From a checkpoint of a small transformer trained on Wikipedia.
Architecture: RMSNorm before each block, rotary positions, no biases in attention or MLP, embeddings untied during training, some layers without positions, some layers without attention, local attention windows, paired heads, shifted keys, gated attention, exclusive self-attention, capped logits.
Each number is 128 + 32 x the weight over its row's rms, rounded and kept within 0 to 255. Layers, rows and columns count from 0. The size above them is the row's rms in percent of the matrix's.

# layer 8 attention key, 256x256, rms 0.044, rows 243-255, columns 0-127
size [105 108 120 104 108 104 107 116 102 107 114 104 103]
[[172  79 105 195 111 144 175 133 147 109  80 154 131  99 135 144 201  85 108 149 109  89 157 140 105 144 131 119 101 148 110  70 104  94 120 149 124 145 101 131 116 179  42 138 135  72  75 120 167 132 107  91  94 136 156 118 114 169  97 143 110 127  82 111 152 135  82 128 111 180 108  84  93 192 148 159 123  79 175 121 169 147 122  81 150 135 191 126 140 147 120  98 147 142 150  80 163 108 132 103 105 112 169 151 171 153 105 166 139 140 113 163 104  79 168 110 175 143 126 143 138  92 147 153 146 123 162  90]
 [134 128 133 121 134 151 154 128 121 101 118 152 124  99 161 123 186 160  97 132  67  89 153 155 103 142 128  69 125 139  98  88  70 129 106  80 137 180 128 120 150 197  63  84 109  58  96  60 115  93 178 126 133 157 126  66 105 155 124 142  82 148  88  90  94 107 122 146 152 146 101 102  99 135 102 141 120 101 178  84 153 147 141 146  82 154 181 178 107  92 104 116 146 181 149 128 114 115 125 143  86  83 111 154  73 197 132 148  99 188  70 148 103  69 166 108 121 106  83 136  97 162 138 127 169  74 112 113]
 [ 96 139 144  59 121 112 140 150 153 112 126  99 134  96 115 145  84 182 163 105 136 135 184 105 152  95 161 135  95 109 136 151 159 116 207  99  76  68 133 121 151 145 135 105 149 139 173 156 124 151 127 166  66  91 115 173 118 114 149  63  89 112  81 133 152 131 120 201 171 145 125 119 117  86  86 113 161 105 147 109  94  80  86  71 117 100 113 146 133 150 153  83 132 102 127 170 184 115 123  97 127 138 135 157  83  76 147 123 158 139 209  89 124 112 104 147 129 175 178 117 165 189 140 167 192 147 166 142]
 [147 124 144 131 135 126 159 127 132 127 151 175 101 102 156 133 198  86 135 140  91 104 161 175 104 149 124  84 135 144  98  90  75 112 143  90 125 174 112 136 130 182  70  67 118 107  77  80 165  73 162 133 145 133 127  67 121 123  84 152  92 165 109  84 110  70 146 133 148 140 113  79  88 143 115 120 134 134 178  79 153 161  99 143 106 134 189 165 119 128 129 107 124 171 176 119 125 132 132 108  87  89 119 115  70 228 169 137  86 177  90 140 134  87 143 119 112  98  93 181 104 173 153 155 155 111 137  98]
 [139 157 163 104 154 155 149 133 119 117 138 177  76  95 165 139 190 106 130 105  96  83 152 156 106 134 127  76 125 160 110 101 106  97 128 124 142 156  87 134 127 173  33  91  82 104  62  73 132 126 164 133 131 156 146  77 101 117 102 127  76 174 117 103  91 104 119 132 172 144  98 108  99 118 131 144 138 104 152  81 151 158 123 115  85 126 178 197 126 115 136  83 130 147 160 115 134 114 127 148 100  94 105 102  81 209 131 131 111 176  53 156 152  91 166 113 131 127  89 151 112 157 150 129 153 124 137 134]
 [156 130 107 114 103 121 116 113 131  91 106 129 117  93 174  92 175  98 120 176 106 115 156 155  93 132 108  48 127 154 101 100 126 106 143 114 190 135 128 118 137 163  41  85 123  82 111  83 168 126 125 135 123 116 183  97  97 140 115 113  81 120  87 131  82  82 115 120 159 168 103  58  90 130 125 125 135 123 163  95 180 168 103 132  88 109 148 154 139 164 110  93 146 157 178 127 160  92 105 146  88  72 104 139 101 223 132 147 114 157  90 120  94  72 179  90 102 123  83 181 100 114 139 146 175 116 156  89]
 [135 124 100 108 114  96  92 131 117 147 107  71 158 177 112 153  60 157 103 151 148 192  96  85 139 118 139 177 136 102 142 166 159 133 152 155 111 101 115 113 130  57 211 162 131 166 188 168 103 153  98 128 127 118 111 182 145 143 146 104 172 101 119 136 151 162 122 124  90 102 143 186 159  96 116  88 101 129  90 173 100  91 130 103 154 124  55  91 142 171 135 174 139  54  69 143 142 117 129 118 179 157 116 134 158  51 108 131 149  57 159 105 144 150  89 129 112 162 181  97 179 108 106 107  93 134 123 127]
 [ 86  63 136 210 116 143 119 173 141  80  60 144 163 172 135 151 155 127 121 154  95 125 131 137  98 150 149 110  47  93 125 105  87 143 104 173 113 153  86 101 127 128  84 175 137  91 100 148 156 145 113 153  92 148 176 113 125 169 113 136 189 139  98 129 109 158 138 106 131 142  95 131 141 162 137 130 134  93 144  92 143 123 158 103  99 176 136 182 132 148 149 124 136 136 177 142 135  89 136 122 121 155 157 138 152 183  86 141  79 149 133 165 144 110 178 113 133 188 147 148 127  62 120  69 115 129 108  64]
 [101 161  98  77 108 155  84 123  99 128 174  85 152 159 136 143  68 152 143  96 171 134 124  85 141 121 109 170 144 140 159 144 185 157 155 124 141  84 121 152 127  77 191 135 100 184 201 151 113 151  90 140 125 137 159 161 146 121 117 104 139 117 164 135 117  99 130 143 146 152 182 139 158  52 129 115 127 154  84 113 112 110 130 138 126  86  54 130 113 123 104 163 133  87  93 162 132 143  97 153 147 139  94 118 125  68 129 114 186  96 185  86 134 158 106 129 102 120 160 124 151 153 106 121 142 148 124 158]
 [ 94 106  92 123  80 147 150 109 131  83 112 115 154 170  94  95 115 202 112 123 103 162 155  85 133 110 112 121 162 134 152 133 157 168 141 146 114 150 142 121  98  47 166 149 182 103 187 202 101 162 110  96 135 133 160 165 145 135 124 119 135  70  94 156 204 141  86 116 152 102 161 147 120 131 133 120 101 154 103 104 191 137  92  61 155 113  26  73 139 177 182 112  98  87  99 172 140 128  69 143 128 129 131 164 122  96 152 152 152  75 140 129 105 107 103 108  89 147 181 109 123 121 154 140 148 123 140  85]
 [149 164 146 160 118 152 121  93  90 135 158 160 123 122 132  73 168  81  59 130  91 154 122 196 128  93  90 109 168 181 151 100 106 123  72 120 110 190  94 115 131 106 140 123 108 129 119  88 100  99 149 154 206 128 125 112 147  86 103 173  97 156 157 105 169 118 140  74 137 111 149 111 112 149 128 154 127 175 116 142 179 186 149 209  94 158 131 129 135 107 115 120 144 156 159 119  75 144 121 187  99 122 100 126  84 188 126 104 131  91  84 141 119  92 128 132  83 106 129 108 123 125 107 140 100  97  88  93]
 [128 174 103  79 119 141  77 102 127 183 141  76 128 163 135 124  69 102 151 114 161 134  99 100 160  96 126 143 169 153 152 166 173 149 133 137 104  80 154 145 132  73 188 130 120 180 176 117 114 156  88 141 127 133 123 166 140 123 157 126 124 102 157 136 124  83 142 113 120  97 153 118 131  84 122 132 113 196  75 147 132 116 122 139 159  83  52 103 167 138  94 158 111  61  70 147 118 176 109 166 159 159 115 105 154  95 144  81 191  82 149  63 140 178 117 115  99 132 157 109 150 154 124 151  94 141  92 173]
 [134 132 131 110 109 177 143 124 126 106 152 134  97 124 180 100 175  70 146 154 102 116 160 181 113 135 115 103 125 180 125 109 127 114  98 109 127 159 118  85 138 154  69  82 109  94 105  83 134 108 131 143 157 146 199 110 110 120 121 171  65 112 139 105 118  60 120 126 183 129 100  65  96 132 130 150 149 166 144  78 200 171 115 168 103 111 160 197 102 113 102 134 146 138 166 133 105 130 127 164 101 112  98 115  99 251 103  97  94 178  63 157 101  89 177 112  91 118  76 180 119 135 111 175 171 108 119  94]]